Each number is 128 + 32 x the weight over its row's rms, rounded and kept within 0 to 255. Layers, rows and columns count from 0. Numbers have three digits each. The size before them is the row's rms in percent of the matrix's.

# layer 2 MLP down (transposed), 1024x256, rms 0.213, rows 902-1008, columns 64-127
094:155163100097172106056151057134134120157151113169119160180105134113137170097111164155191157170143134143087134141131142151073089193074084145141146181161144149072106159112083130080055119147099132
099:150137125178076136081137129118141147092146092148120128166110147070195113135113114089109068108114160132153109114157087142105136096118130137111153128187155101158180175096095148094144154142159147
098:194120118127115132142104115125097105133122161100129150160103080171163151101114158094090111106131133147139171172120128109143180117151080164119116138134125104121141102084089163086217172104059142
098:106142125135156064178114147128123105101103127087097211123166104152111174083080134162082145159087112150140168138171189139131062154165091115137173130120075166134133162079109142175057099168105180
107:112139107106078118113130104105096113124105135132063174131092120147067185131111159169129096105143155176151159162129068059135119101119113140152136094111127145152121118097157142123118143153165130
101:132128133137131151144093145087111134130098162117100103170117098085107111068115146107122098115083159124130074137043171067109171145110124164100126113109105134142068147144134164124141109161130150
098:115156151114152094081119154137108117118114117126098120114162207154150130092107106128135071055191139150086053065150118171217106124091078128104183156165146177145091185172087152144163144117122121
104:090156131120112105166113180111124131136124148128137201100087104072114131133199108114062067120091134118219136147060098112094150089105190162169126103150142131086116089137120128121141122155154131
096:114088084137137125121109154086120105130076136115160172104139123122091139136186137156098090125174086103127162155152084097126177114122117200162085111141057073040097089153110130130085098162082142
107:131140166126091107128131154122157185140083132112082145149137121065108123150118083062166099070139176172127168140137152139117188136155132121122137162186086153129180157169149148131177144144176206
112:166091136176131111093141186117111216103124124117119132104145136157148155100132124053128120131121189094100096083139105101177113133123140122046140118142126107103120108120112119112105101159160137
080:142109151129101150106126119096122044093097096088095184129144096107130140123098132086100074062116123103123150129171124109103127119133083035141120082128143085118119103141122140134167151097107101
106:133150084062127154121131091131086121097157187199125169134089183160089099121095128101146132171141108131080094150178094132120102136127145124061135090092116147208073122121189176132132156134170176
096:121108161143163133118171182150120148134061123189123158112124169092140122078168059158099112163153083139199115116159104119125138175123134097148149108095149037121164086123142158159107113130143094
100:115169193072194109171120108130165213147088127122114090147155166121060111133123106158188168119172158151141124177096095119175169159126113160114180153082090150114133158129118155134179143099104122
097:144101126132117188157084102099136116117107132127125115134140105175171181153137176139137105110070094160144104177099121121110180126118178096148097164147124172148151139138123109170180136160165124
101:191127094089131120075155055116128135109154069085106118154153130102116107139204123164144136108099074108117198132139128161084084075116138237119114175143116104177078100150147114153124148150153143
098:157129115129133197100128140130140133152111102114169091068138134113113114115123143157133084180164072180126115084168152061118171142104093145201104183121150118124148087114173101182165188112133172
109:101147108155151114104159177125126103082153104131123085139124134099066104161122149069130086143058186120159152138085143155160106133104142118141121121096123168143115125105092120097126137130101098
094:132161113038147199111157099095062111149124178163125192127121219074155152166114115087146141079072147158174047156065142103071120126183099162119164095160128094119111124125166132124153131111073136
096:097149096120092142119122081189179107118152177108140094131145198170168137090192127097177110107106126115155173184123102080135184105139125115140146091117133147149095153136121137098108140168232119
100:136106097142118147062121157181128088094108155107094109168109128124054166142109153154165160168163120209170116153116116158175144123097148169154143144172131146100162146189114125216162063106096118
085:091134197172129111101050128143166124130118110116153106126128102140194215068112135140090200118125151176158108089104151133147074100151166137097101205149146074113110123176177057128067125099115136
099:152195103138155153123121124146158152123147129107131099106082093133145133088112096137100088083090114110147126172165067126069156158111154171145110185151137128055045137127146095148115143176149160
098:113097137124134162127163088068145144104127133194184160137120128138093097144116120139195107092183161128171088135115124178114131117135079074131118152172148184093103144156146127089115164148132171
105:194126056129145166092146164107127080152162114127144164138177095139119085156172116110046119128163118086121093149161126183135031157180119131143156063083144083161061163148109093086045118115136110
085:121123140180134180168148134169126072128193139192111111183065139104101099111072148098091110074110140120117181115172149163178153098167191147104176120134178145119102079170131129121058162114084108
098:080148102126173130173138132118161181118155135151160156131096106131096204131090058161138096109160160107118101142101130181131165123166176138158094120104109146115156129164159110124059095102096132
095:121133098142134152181128140151149156125136118140138138150147040145133125118114097095130102066152139095119100061186124103044163110140165198147175137026049139186135130156107159152132147150149169
101:117134131139128142112166136144081144112106153072102146172102083108117207137153190167101138137126168114148103090102171155151091129084122146147156132052133148097110139113213105124108152135066123
094:107186094064127092150141111150128155134140092118164148170126114092085125165098139114199143132137101164159119082087127110146125068173137111101110141139092136097106095168135120170144109123076122
099:190116186158088140105092147151132099165143162094141056100104116122147132149140079126125147106106091112098129135092103101128128126126165135127143100137149137108169141137116132105077208124111146
107:128101135141022131093105159146150104078099111165116161142182141145074095123137115115177128121128067218102132162072116141136100116128150092149130097122133072133109129124106176119100109150087086
096:123136159104162172165085103142136101154184187124113080098171104072179163069142109195175063108091162126116079148142122101151105107090115057141145136153090140143127150137113066084094144160105118
095:087087187119088080123088110121071099127163194161186112123089098110175136104090102096176102108111120067053137100101106072118117162108144138167063048141114167151116094156128174142113130159189073
089:119048133095094119115150117141140146084121112136160075170150124179166156116128116075129140115104046242118098193151104126168096093137099131123174139127156143136061114171077066131130091083090085
098:186157072042115179162147150171110110118115161142067077127099148117065128148117175147099132151104146100227126115117179115159140166077102106097079133112094144113067096185129188139119167105168113
103:095096104145124139147167058108170117104186152191132114098119103128081151177101109172123151083158146103116086144179150156196106186152136116178162168101154130074124188105141177149087154123120118
104:112076130129183117108111186112152072120127135117127155143120144082051107111111183137079130142133094169195121161165137202081172143091138104152155137139179071106093086138087098128090086114115150
097:162169170128134128132116091121123147148157127098135081084127123100090103156155199158174147081127133143145120147082122078130177092110091159133091108151114130141162149143108108081072159067124108
098:137115178129158128170153174149086081137195128153089148171152088149083108109117068142142113154161152119064123160093144105123089201139081061139127110099082080150106104091107167118104135184129118
093:099134133149121115130048123128155132058104138166172110131104155160124171110121115114065158096117162106116114129114107131131074105116134112107077137114066126121109090165087139154107134112092102
101:108129121158164210097150113157125127107122110111065108149177136149082161117170069120105130100085151093124158144177131125087126118112155158093181142141087126154183109153142179138145142159104145
112:125132130122133145154157116078119094138156132098120091164144094107103066220176125131123208142077152187075165137085100112106112135116111212092065076154166180138181093131105179182089129152134089
099:168144121170141141127122075136098171121106106097133067138129080138072131124155027194098140146125067130081137112155124104143044065118139151143082178118127144158149139134092118134137103108141146
098:082142113160153100158109136114073137174135193139135127116111119102138101100161080167157109181128173105166101100135141147128164164130097136113124167154141111102104158133166173112148073127220154
088:117151182134121129084057097113175082118133135153122100091114130069137109077089154153149083151090135186164150132117080133105153121123116192108148095159180106151092143115113131121169137133076083
105:144076113136116074166109154121097144089138147195133156138084171087127129140118126095106135091055130144143088132145154109120113172136200106154094130172109144135130131180149156112122121105117103
106:121164086082058098088128133117153110084097134081135107185103121126137112178113159099111152212123144156149085104132132110166153152131130095150170140129126128059128108076175159157135118142096097
099:096148069130074121134153071126121106110120173133142148151120088131127128133114120155161138103127106113157153134155145098081078170149123122116121110119139111142110117151118103116148088105132171
094:100105154087165160123145127145121182190067102125114111081095075099149145186194102184114129147102156133162069115076156130173112146142169166151124114076121115146121120112140165171108173086085152
100:141109216113079157129134119064172176122134137175110133165117083119144146103129083153065127056193165151124179164106133150133109096128067131110140157143107106167097113126123155159113122109088133
108:086149081108168108058173100192132124139089117152105119170163131145116133112138128134162101165122136115081144105131105151129132112053168061130190140147107179189063139065123085145107186119162160
101:090110083112146183153124167075085231159153113163113082112186151181079127167080144119132113125096162115129131132125125217102144115116162182100095133146130087081169126104085082166146106083061165
104:088134146132186151201155101152118137089174089152168154088177148066178170172134149185138100120122103099140089112099160127121220093160120206117062124133129146066119152156106065111121225160137153
091:236105108178104104038130127143074131144140147075205136104154086211138137116141122094171130117123118136095069141150117089190127169078160126148127158104117091163133103116183068153148169104093111
110:184135177116129145154114094121168113130127127152129129087089123111146100132127085126078157139180090229154115162149181120154120153185103086111124121092167061092152143133137143171111113171128160
100:094084172094099134127111118157120133081092095181125227172099134083084117118118126184132113124136101147118167145083172159081078109164164144129101124119107114116129152150193147144117175200078099
100:195158142101093098102165104169103081130128106155181105122133117140130169133091070146134139125132147096103067156106069060062113108119069144159141097132177174149116194110113120083082182143145123
098:120079157119129121101121117130068127152162100117130222140141136109143102099160154122075123145132081122157184157110117112060186126140135170061120090096142098103110117146121167152165106105143154
110:164097162103150071049122101117164123183157118127129118115131122149124113172094155114153155084168180087118175151163113197088125140151166148111137188124146117067149072144127166107099182152078164
094:173137096110080066106122122113087111130152171138141076096066155123074163078121099072119103146120176086105120113149150087087098165036144136126138124068151111120117134100165103087097132145106160
105:123108125186099134120132083080111105060155188092099111138114117140192127128093125122139084169120097106122103192122148237134142106177183151160147166137129097117066084104161118125131116170092159
098:081161084120110122093166178128106126161117164131157101157123120145163127162181121102128139156158108061117080118117106155141157145113179157064137162121142188105162142127130102143111156144083241
093:147164171145107121125131244105107132145182144130116109107106060144164194153195100053106146190127131078089120072120152127132107155102124124221201083155140089151130179122143162113142122125101131
097:082142130124124101134106202182195116154199149147089134184203129137107140150110176135177137180147121214084126149177183111121103128134138135136132139085149095157076142187132104164128115113132138
094:121157125111162165125114076116115090072140100141118123181140208118101117102179114126137116116183186081101103179118123091132157100173141113095121126126089110112071087116092145141144100045129113
101:039060147206164194078140126145081118133106129144095103092135153107146104093157106169101114145129138115133108170130165159087057186149100088157111171120088139162104106179118169107190062090123161
100:065111129108155121172096144119136150150197146134160146113140133156115134063083087172138117116150127204136125081149073145054146203113181153105081102159128120111133141156094131149112144109092128
101:122137153124086077120144146143122130130166150140156122118193156174178141169085151135159093154144146137163073110121153135164103140113132110156153144111152149115111109190129177043141199144131141
104:169127065112133103140104020163164103138148131120167181155094113141122203141138139094167115102147116161182118134129133130146151140172124108165151126147103130131147091142171138111079155083099136
097:144103139118100106114062137164047184149204195123183115116113085217099161115121146132123106150152172190092064116164165121052147150138131161131136089116145112143155099104120129169096153098115147
105:091118080102105121148111110091114105106128171111108111167169124060084073182105130119130122130142095159150118189168152146119106049189139149088128158117079128105130098151108166142146082100113084
092:134121133057144127111162080143130175129189130106207174141136178094172150047093115069159160125140132110109124127137116069117152118141107172140148136148135100142106160131188102165086142062151130
099:145112081098157081136120074125127089177116178073129234171076097150117148129085122169145134149107106129174151095137143179185128124127151146219079112110104103108126141117066181115119134131137133
107:065080112125119087149181098171142123136122166148158134127168188140223142178098148124132145153124120152107141223040144134091094178163107102117138155181134153099136144143142127046118127066118122
090:174085121142091104130155130200094101103158101095158182110094192137108110119080075135091099080149123047127173188083165164136184097192176115101107153148178155127145156106132139135115103083107137
096:141182106129114131113127080129169155090108162140086091143046150165125115151097024190131088145069157126097124138141126145199103145121185166155134181137120114147107122112108113148175096068070109
103:126089122139155076119143147103216104146146149216122176146123171166174101153182074118188156105119203128053106174147094156109160183184124118151112096152104079190114149151106204173138127116158196
098:142043128108160090094119171089119127121032091145115149115141164089114137125108139088165126181097150154131091140142184162095155121119122094136188125123111119065161084090106102134122058150057060
099:083170160079147075086111126162114136123118088157136160134095101099116136138145105165129120130135110136114151147142142107124121072089096138144134178100118104111177153169100087137104146126111159
114:115076111124161091149151109084154124143090118136130117148136187140115132160146125165112084104181103145103152121138180074133124169097107156096133105160118134137111083131099131123100137122141128
102:092115086155143141061122107080127147187131113105122116083152159120174211099126109134187147106099140130144177153126134107147146110087100065139141149145174100152151098114061107166106127164141065
092:132120185124077143084145113069096098132116103144121099113171072135136104129169112112136130095170120157104119091104173137195136127099120171174131184149126190106132153117128107103132185177145143
097:094151121102086129123120139138106096153100116124132063116183143137084137177090148112111138139156156087180179149128098098114156122196138135084149153186111102148205192124157108147135111055131143
095:140096155085166089174118071166082143088176162148096136092125159169072117102126103083141230092124136165155100150134080134135082143146153126164142077151122129103166114100107163135069091160134137
100:128145111133146164132140139128138147116136111063088133134154129126137095118101169122126170137104160192181139113131127123132046121117087136189146163085146099156104138162093102181108108130166110
097:124116110138079084096182071158122143126140121133176085097151111136150084172047137094092126112129118106153221181057169164131166099182162175087181096098134133191111174114125075134140168099103085
098:116153146145125091129182153161132097215117122173128102115135196136145089132191120056067091130144107156120102095094124111116166101066134127137085150149105176097179199083128152164088129135137142
100:140093088117130188110128116150146157133154152115101093134146150088138104113116124172096161188135159124064118119147110160131137128123172143100116134221121154106158138084139124162139132108039131
097:135088133165151131110117177154125132151137100122133097138100147123104181163081188131132100086080098177101103077046152112149136092154092144117136135114162160187158114075112145166143153114160103
106:130144146131083163137118153100052109155142164138125242138169158129145191100136160108101192096080118127097091153122049122059121164165149108115117128128079119082151166107178180138139076134147139
104:076142196202139075083105118176123115171131143094157119125117129048203127078105143146081119113118146160132136158168134058109127159122111196097134071144116124159165089129183094170182144144120109
100:164132128163172127131171195111124187122116100065064118126115135114081069096097086077164128110157136077143136147081125148085152148051131143157091114133092061097039122140123132068126105158116187
102:137116159117107130168105153144151168108114151194183143181083104126111136137102143089138095123136160166179170132164138117124101075135160121158149100119061124133098156154150095135146123156093131
096:157140136115129134103134093155114148105126134154123091157104112144119105108037144063119141127148105131156085070097103182113091120099092130171093147197138157123103149121118151060091150131133167
095:161131129164119175112119124149136168147097124133150102146112163072111122199116180113127105134175129138128103149124120098207109109120102132123093084116122140095124089146096209097153133062101135
111:090133146151097119139125175194151154126121144069090103118135073133125145126142052164108087085150135119148096118147181115100177121115159155124125094162130095124130162164094181209191126127171109
089:109158149140151107109119157155133110091123110102093157126134112170081092060081133133100110139131110122189146160136116150140109143161187206096152163160077124166127096162134094106133136120082139
095:136112072164119158120070070114121165122120130138157097138123167119128106083188124083151108100132136125107137199131124068124139123113173136080153144118184124107098178141128143154118156095124135
097:109114123080180093137122101183099084147162209112198167090134102165121205067104131144188148109139122193136099153109116168159117130118121106101175117162128137135151101153136083136139151046098075
088:107093149134108215147200182099103174122164102074060124089107123163120108126100141126162086156023139095177183183129077176182123155105119125141126129110150131161097124147137058068083082147157113
094:102128110126181125061106173158177205152118144098124148079121125046125137120057115124103089052084103143144090127106153128155115146117114158132156188143105140100133098127146163094140134188115159
096:163049180119129060111071160095140159128074102070123120099124154121124125145171161103130114105186142122125164115145172113121115095136104120118131122116097116086126097140171165154120194126160157
100:166132125160137108149150106079122178121074085083089158141147101058105084100139139143140131031187144146065113176125067113077106137139155158143170156122117133092136147142093117111154131148119161
110:115130105163135129106172148158148129141104144108114157176145110050112103092132176082112136169096147146068107104137141120158157140161199129115113111121102115139160197100154091129136143142117115
108:127098118180161103100144123147100139123136121182141163151103146134110093224171161188096146107137126098081112079121088146096128082147127116138109079159200142143133159116147158092155111047115170
# layer 2 MLP up, 1024x256, rms 0.214, rows 903-1009, columns 64-127
099:165135172066138157077078124119140163098075111160141132127092091113078112137104143145190101128167133184161191104156159177099132112111166095118153123141096125136126140141170119073110115213130203
097:120158198119181103134187158144175111131123149105135140172158131124120107167113131093117113102149117112131161137140143144134080175127108120092122077128172141108158119139131103122144114093142143
097:112148146123140042163053142127141091154099077103135147097099083159052074191188143114114132133067099055145124059169140117138171163083106124085158095097151149109086147150122075125102106097137081
104:066166150114126147144160115110110157126138152134070142131178076137119176125144045191159137182111157196095119085109095167098107128141104135147152141158132124137147142157094144094106151163146115
096:106146095160074095074111099144176120083113204067103115114120115154132153153199160124092109083138154144096106110135111130092129142150156112156112136127095107137162100109146101110100140132148111
099:113166112117194105094164099050155109145115193117221106125101120101167126170139123105157144147147142142125153063155172109107112163071099132088142138155149113121109132075149129135155115151100094
109:129105109140158082160124120125136126175087036087116158111167063140108162148097143076069089110101116142125115128117112134157149131124167136046162115124119156133117106183129118097134071120175135
106:125177153102164117169156099125170059145151136230143091094161138166089133138086183115135109116101085078078155126094098123144160110164108095077108101080131113160154134154135040151154121105142165
097:127133144100129134130220177143179121133112183120095133152109131157144117096150084123112218124141126201122121088107149156154127095075165128179121096138148172149135130115141151138138221158067136
104:140123112151092133105099092142159172105059109131130141100113088077128161105137107095124179143045084121087175061167112095124174126108112154124192100184133125174173095147120170153122160116141128
100:096165147128116145107045147189133158147127123174153057116096108111126139138108109127099158177139153198075099070100146109161115147121119132127111208082151178116148137109103095136083144164103134
106:109102100117090131081144044133076117159152173120168131099087138082101187128163061177124146106184162185119162082140133092108126168169128157140202136086114130122081090136153115159149198066125100
101:117074093123132121241131132137119112137141153115081112157109097154152085183136121096141137081151139133057119130167163072153138094086103126167127169167077166162099163113099087119153145128103137
091:176102123139161143148160112116174142132122129104093095139113129155160113101196070119136166133138167109089151125106135095142110106178074118140176150100146146119074078146121097136110185132167111
101:090140125155109093083140115133142116096126121147120126112135148125085122108158129076156067124102117140130164160203084078143130100178175133128109130143121099124102087112085095118098086113071131
094:050077158141099093124122134117178132183156142166119174133107174066143158139166132144100130132116180214161103131088155107139107093120120131186121140103125171105142123083134139121123164093153109
102:105124127172118120115168127110157152181128182172102126136079096162130089104083109136117096080143193139138112129087057157121086144134112117161119215122094119123151156103166156076102119083133124
107:138143151133140177128091131166208114125160088155171058130149071058084094092140145118147094142145080101089138110141072181162092173113119126088137180150130102116114085075164142126171089115151121
093:150119157228129120088135139095153157149105081087094121169147096076095075142118153120101159131147206143141125162176136153179134161111164184139165161146096133134190103141173044098152120101164138
104:085117201108140132120170140135132114169135092105108138163133182108183172097135098127135151164158143099115094106145170121097080068075105107128159105128123053084093081108107121119143178120115099
097:095139143133187123134133159103124098093135148184092158148168125111103167146155136092186160112074130161083153100133155139107200135071143097102127110170107166189146114103108151086144120160157098
094:211145083067138068087137129141071117150079186126122159147110105146087096161150155125140107091161141112107163112176134126110211224066142068157136129127094140120122125118080041101143110129137152
095:170109114120115103101115105163095146103189159165156087154160093091089123132084101131130159088138141155115179128175111119142143140087112060120119148111155086119168047184118118114198113160144147
099:119144142173100151102084184072109128133093187114108149136155171169090125112074157140148184083064088158093134144128157141152094145146090055165138149155165126110132148081122090150110159092133146
105:213184140173184098071104159110131140092163149118118190193127119167061152104171174160120096095095130154122115118159157097131086135155121078102086177176086141159161116142062140067115100121135170
098:114163077111119058110178136110119097138118127139163154112169082172160142120129140118186113142164164094131017164126154062074138099129114095184158130187115159150150156080110124112150081134095155
094:153135152082091143084116103093181167112112084101146130128138118174131099122147141140199156075116140078178089126112161136125151136168109164110129173139144129148136130091120159124110087137100146
096:144129103152131104166102093092140196118146141114115070201128180096151084189127159146132158163172116105170165146104119142158084119144167150118068082081146139107126127146126156104075138102155130
110:149114108140107140141140126090164099123072080137076126079136150111171146166095162196133112141125148094105128136140065117156101124188117122156130088157054143087154089087099093113110100127120115
094:210125108124176156126141121168153147138088129175142172077111106136121098115117112106116138180116179117128133090164094108084100082089081157202113066207122129120193157135067138123145086138109175
101:117147132086194126146144115133127122135146143192118117099199123147132049097101109075153165123156170207102177115057162122175081163142158139141076092174109171164130153159079102101105130120163145
100:086107145079160168116170132119131196134134096154110104059152167157099112163128142135114108105096156178132051141177124043145125169134140113088109097137177115141152112201147188083089082165083107
096:090160110149089126096086111094124139098124143111122127128124168080122162136131123147147172121151158169141141138088132062166104155122178097146069160192178141119134133127138117100151154097148122
107:162139135126111158170152103191156185141139148164065179130151172138132119147101126155095126169165136157137167166073116114103076158130132169136171157099119163113156096097136152124069116110163129
088:141141156171141075171189129095123101110147143118128151092107133146102137090111128105093174149166134051105141127151122133095187177178176098163024138167105106111180149084156111141071152105132090
098:090152149086105105159139191050156141050084114164088104116131145124137166140136161054161126122131185132158181127062166183132122151182153051114114099090179107117099147124140129072085124075172117
100:082151151136145159139185063114066126113107161093136142142144128159111122110117107156153129154152100163129139098160178134141142123039149110117160118104190175134151157161119147183123160110142162
101:062130168153144153091114178151147105099158135125102092099172165185183123079102124125158131125163064087121130117136112164079150118110134127127121125116139132157147080083115084165126067150135155
100:177106052142073187101126128141162122138114111107107124166120105099157029140155118151107193116119136126086123133139189133126068172089083136108146178121157124096142145102156145097155151078210195
100:196105133140130100169148160147134115073082123132093086150134098138103113120135108125071151135109140179107136148103157122146130158182124136153144105060090137117135102130159158163183100129183120
098:142126101139130172067137138099132182120111109048115140149183093158089076138099127103079103212114146089159106166133195129022143129109107107126154176206127102112086080093152127154160139145087190
102:153118137124137139161131109114087117169091117096105184187099171177145096122136194099134115125122122112104159129150072124182107102113121141076165099112132159144081111108154068091042133162083133
100:091164040096104161114093142148114138118121152099103116107065137036147113156092171153104159180095114177089094158164128115165110125108117169111107109091104205093103128217095152162112116154088145
097:150139084159137139153138140076148136150158124173100148138148083197211108154145171135100099135125137100125090148113127177102147089138124078125144163137081141159120096077128044073055081184088100
092:045079100175153099158140139139146129100133174110078192108179148148122187076145144120159149106160162127103127115152117082097110165125155097128133114140147100149089115151128120114167111152171111
095:175115136114177095089138134172079171099114133130137115144142135178127071164111052122134145153182124170122156138093181138171117126153118097175162111077054117126089152165133118124114188107140175
098:054056156135105119160141176061091125115043131145174123059055086090069107142133093141172138136117108129133129106099209157087088087125212146157141126144090118118139129115082147081160097157168144
102:113145135105176065132140085139065128181072151089196159102119140119112130061154156173122147087107108108073132119089133127112101084109071111151185130111097196181094112083119176145126164090096172
098:143077112148101171195104099161142101117068120145127126119194145103101103127166077119061124116152139115103106143148169112113171106097138121091104124112159118100088121069157106157143123170122132
105:140132125137099120136119079139163116116175106120131118138148147082095184149135089127155172137102096125083153098065139103118154067113152101089141126130145130093082133091144145140127153152116175
095:108091127123126100137116131098115100140139171084113065101109110183102126125106107194128119086123136136099174093145146140135176145140116147139138064168125139087139148084123144089147091130155150
107:122135048158109112094120088132145189115137115160136111133162098141188169140163202091184143158099063091185127147113137114201108113150171124103113109135099122087114168127125158093077118052172149
106:147210133210126179120145127085110170142102139175181128167118081084104152132140134144158169166104161110097136169067083080144112167159127103130097153158120110120113125105103119129122168107162102
102:151156134129213153155111141106139105127147118121083096104104125158124127173194139162170189155097120107137150112116123181133154058141142125118084156153124113128108088128105110201085125099140104
096:100121135156161099125147143124116108088124121121112182117143161146096151130132201155136112142090155137159127151202151193127080091141165173179093100131122185131088158063131127140099144141139099
100:113146132164139128123126125089145110123103145158121073191113110132208130155107117171182167108152176178167145072137077191152187075094162122135109112132146173111171113072132147093146110180132143
094:164095106133131089095141160159150147171099075066118156159185168122150157160135166162134124097118129132151067073177140110121099110181145152160057066163089164167177142108098039071151093138136166
096:164124077120142145086151125143122192135086139092052070109146109166087137104147113121166068176087132174120128090151015179114088085112155198100136101180112156102115140107136091168130124167236134
106:104129155190126139134170093119176111133112070096115168094152160115148123152116089159096122118108204131073127082105165108143047093107142112086148096158160118144121135115139085173119086127125144
101:157077088127131057112085147176136149058089165178103113151092144100133159140163177060120143057059137175146142139119113146137135079155167134105193079106124111094110058145129143137147090224136108
097:116102135102090134125091123154167127110093165149130114133067153109127085166164125118113156152148169133127157115092174097112110106143128092142095128103155112205136117101120091182129147125128114
095:126077158143150138140102103125118043101111101102138125171122132171133124165124157143138160179120075072099159181130167085117113091124126099088102135085138149123111096098131114175096169167091068
101:070078116156058112152149134083123114106176161129168126115121091114136122169112192118120130169079121087116140084127104153146103142107070131105161073140077133117164082177109091078071095144152102
095:121154131086081084073167131171115088080126145121145138123137137193084133073120101181122142080204174137118129097104160105054138111145159084147139119078170156130219150143115186120109086135152122
101:160098092125101060129140113078031133106083109130083131114118059168209110154128163138107166164143157084121137101158139112117141076159144147134118137182092117123169128152098121088154139131184131
104:106080135120135131144101165109160144162076124091121163180076110111173105178153128089121159148107057069149057133079112188121107120063129129164109173139165155112141138152179103141152163131113146
109:167145062119119161110130132107152149094144157151164172116114080082111167117150116082124122112130128149110102121098158122165084152084079156154095181136180145104118149116122205157132197119060108
098:092172070184180098121138116118164112110075116162189118153114186165143098168185101164172147163130121119030074128139118147148144111098118142160101122120177178079129133101109124138150178134114110
104:100101066053157146119154111083159167149168145105180139179078078136092189104161189107160134081077128135172145138121152114148133088133082114102107069109096182164165112075128164167158067083181189
105:164129140116176147142105118161113100134143169109103189134131121115098094104082123120097180117114107154133104146224083154091138129145092154159124145132155138128086142175078140136109097117175199
102:124147121175117191142092154124228110111126109142097122114182070137127139189148126128127141144090116064156095184173081113132101110133131127064122107139111150120176137168136175131129155115053126
102:091130146077097114116136099064161127110111193105136127205139144093155106164133105152138182141120082120137096114142156175139150082138054160101158140119129124100170115151119183104116083130137126
092:143135181141125156158126190110150138129117106110060170111121088133110092181134154180137091123075123133095124118162183169159103124104141165121158074119185158085119103090071176108118151103154109
093:043132111098178120124143111175160107083152050101121137174095154158114117118170138100167145121120133090154122123146105159083156131165084136109096109158218150128132107131204099153097118153073153
100:090082151086143092084123152167111105146120150126098117087097136181147083142194182153144163075152103110133090178088095114119164158196170091147068104199107142146154200087153090167097126089140150
083:086102103082168134170118117164059118103125137180155125058160151080103143229170085147095104117122150113166187091104193144138094098160134125099114120210123111103131092102110155148141170083108148
104:181130155150129177129093191114147114107158092132141143152056121161116117098143159129128128073148090136162117097120153110130132100132124156092153103169141165133149117105145090109112109133146152
097:128112097119141133095197078102142130155124144159122104109134132110153162168116110138130141174149121126061119143094155116154097139140128130132169120124115134161117156117078128172101137188075177
098:149148145147133112105161097129078118129240100176097134175101113139101145084089114163163195134146148104118173081132155113116141105140145069134106142170092104132144186193104126134072173149176140
100:134109053126117165162148125124083111101101114072146133158126130146127136152119163137139136073163108160138140132110159133129116130116081107145138137096104187155084111073144128146112112144165131
110:137069120123120158125188151133157137091099171122130140105122119109115045109112169095140112131194131091114118130101160106118141124085139098146105178125130119139132116144133146144131130085150073
094:156121084081146111131050148110155137120070092112133202112122185089206139128053140148111121161094106160162109104122101170151100076091147105051062102120151124139119119165098085187095161139124137
103:152127101101129136100151138180145098204128185111092155110147149101095069166118126094186079139107143105150129057050153168053132161143108157072161148116084145155117039103107111142134136144124146
096:161116108132132094091085121141120114170150170171150127081117102215173164105060133120119093077156100050195089121134074113134118131110112091119129117132077126146117171107154182134144127139144159
098:129125158133116125136084128161164038117102138130142058138130137081071085122068127157175097157107118102073150081094137128111162158128073090148173136030157127117142136090139162144105115176134145
094:119144149123111138137176136151160112155121164164091130126098144175151114069128124123059122143142150141113100026121113112150121107084085111113136093110127191145114161117104132133185055076117166
100:113125120056157129098134157157185125084107129114168116137141110118145105150150125172104152178144165148204105133144139099079135108170042134123106117119152129110156097137124105094183121087126199
092:125110190058129086130119017088161092104059192146148120107136173100116080158186084150109113159098152091156109112151138055171110085130118100109078122162157079084126154056069130146106151183117095
104:198162102130094170122081095126162089128106079188116150146130156120131147144147135122117065123112172117064139123068160150062165102155103109133094134137116119085120119101130141128155138120135167
103:142119099136095089129139099167100123116120140104110120138082187178109146119112079149179093100150132137102134146147138162143194117095142155112084179089105103136123168132113057115160074154165179
104:137122137129133126132120102194115089147131006159133137174158120113141141105105151128120143114107086149053126120142111065145184147095167107098140154115137139104155091144202128109107139156168182
102:133098072159165178151141078084100156118178103061103109125152128152145144130166151150083105116137150122165160138131155141123100147084093126111111143171130120119119154129095087131194060078145132
095:121132136126143064102101152124154109103165132125128132143086148139127133084106046100127147133114076210134095139169083127099105143127089114155155192081073179195145088122092121177117118093122141
105:131144104183091113172164119154137089081131172070081101122115189108107161105116085111085092136111137099158129071097165164108101150157132116132161144118053117119077113142201205099164115074033118
095:117154075058100115139122076173136075111109130060085123179133160124134174133182185129153136067046100111116127139132131164104180061155105127134159144099104085148137125111142172133117141132135158
105:117112132113106138095146141143138161158099113103101124098170114114117101145139142189146090154188154095116122132138049117103160105117121075111151113100127104132125105113074112159156106109135123
104:156098148129065138138122120130129143082142158139127124098164180093122143146131067094136161145142143161115117145077151093156181153064119091118148142164128131139086136152108132153106123112105151
084:165115089134068104136160181098142079113102176093136075158125149164145140186150141147164102083127163087104160120111082144125165098128134091171131085116154116133163102138088153170110112141086155
097:084156152137166172102098165069149115127112112132115113135097066142133148099100132167124076099094132076124090111123141147116153078102114132172116174170177123166158163159099123151154157115171090
107:127120142085132102112091115115134160107110092104154121140159128103150103204101191176114179170169184148198145202079119125128168161106099103142124139145127147212110135166139112072152148112097103
093:108075103116168144082163166167132077085123164124089111149159161083130125152077147106121177137142112113101136158164137106108147111153130163128093169182100121151092156156105125106179150138101130
098:127157134133111128107136102139151140162180178194121168119099119174190121119192149116143110129122158119071116153114084114126151086072042093117120057110108121122167138137139153136055156120155148
098:156184178142144058094170103138160143104112147148149152140122108095141134158120126103125128110072054176133173160064102181088142108093131108088202123184143133121137168117099119105137115151151104
097:193114131099180159138117157097136153122135120104132115145115126119184148194160111133163112145131140139141175111101160122153081151159112131122123148080111117061126168095115134135108130150140148
104:124168142172170186118141127131089157163147079089107163104120101122147118143182144184108149107123149176162080123176148145157108175118129048142175134098117201226100139166134114123211186132153127
108:152166146150145057110186139054103085180116114128117134165167101134120126121069162132142114093126090096124144138064163128102098092127192137110138152163140124144134045122149077057088150090088132
099:104081102149081089130096149155144177093095121181127146100125091116100134130119118107130139186099093134092096123167120153133168166086132139068173172058096146121145082109162082187107146155166126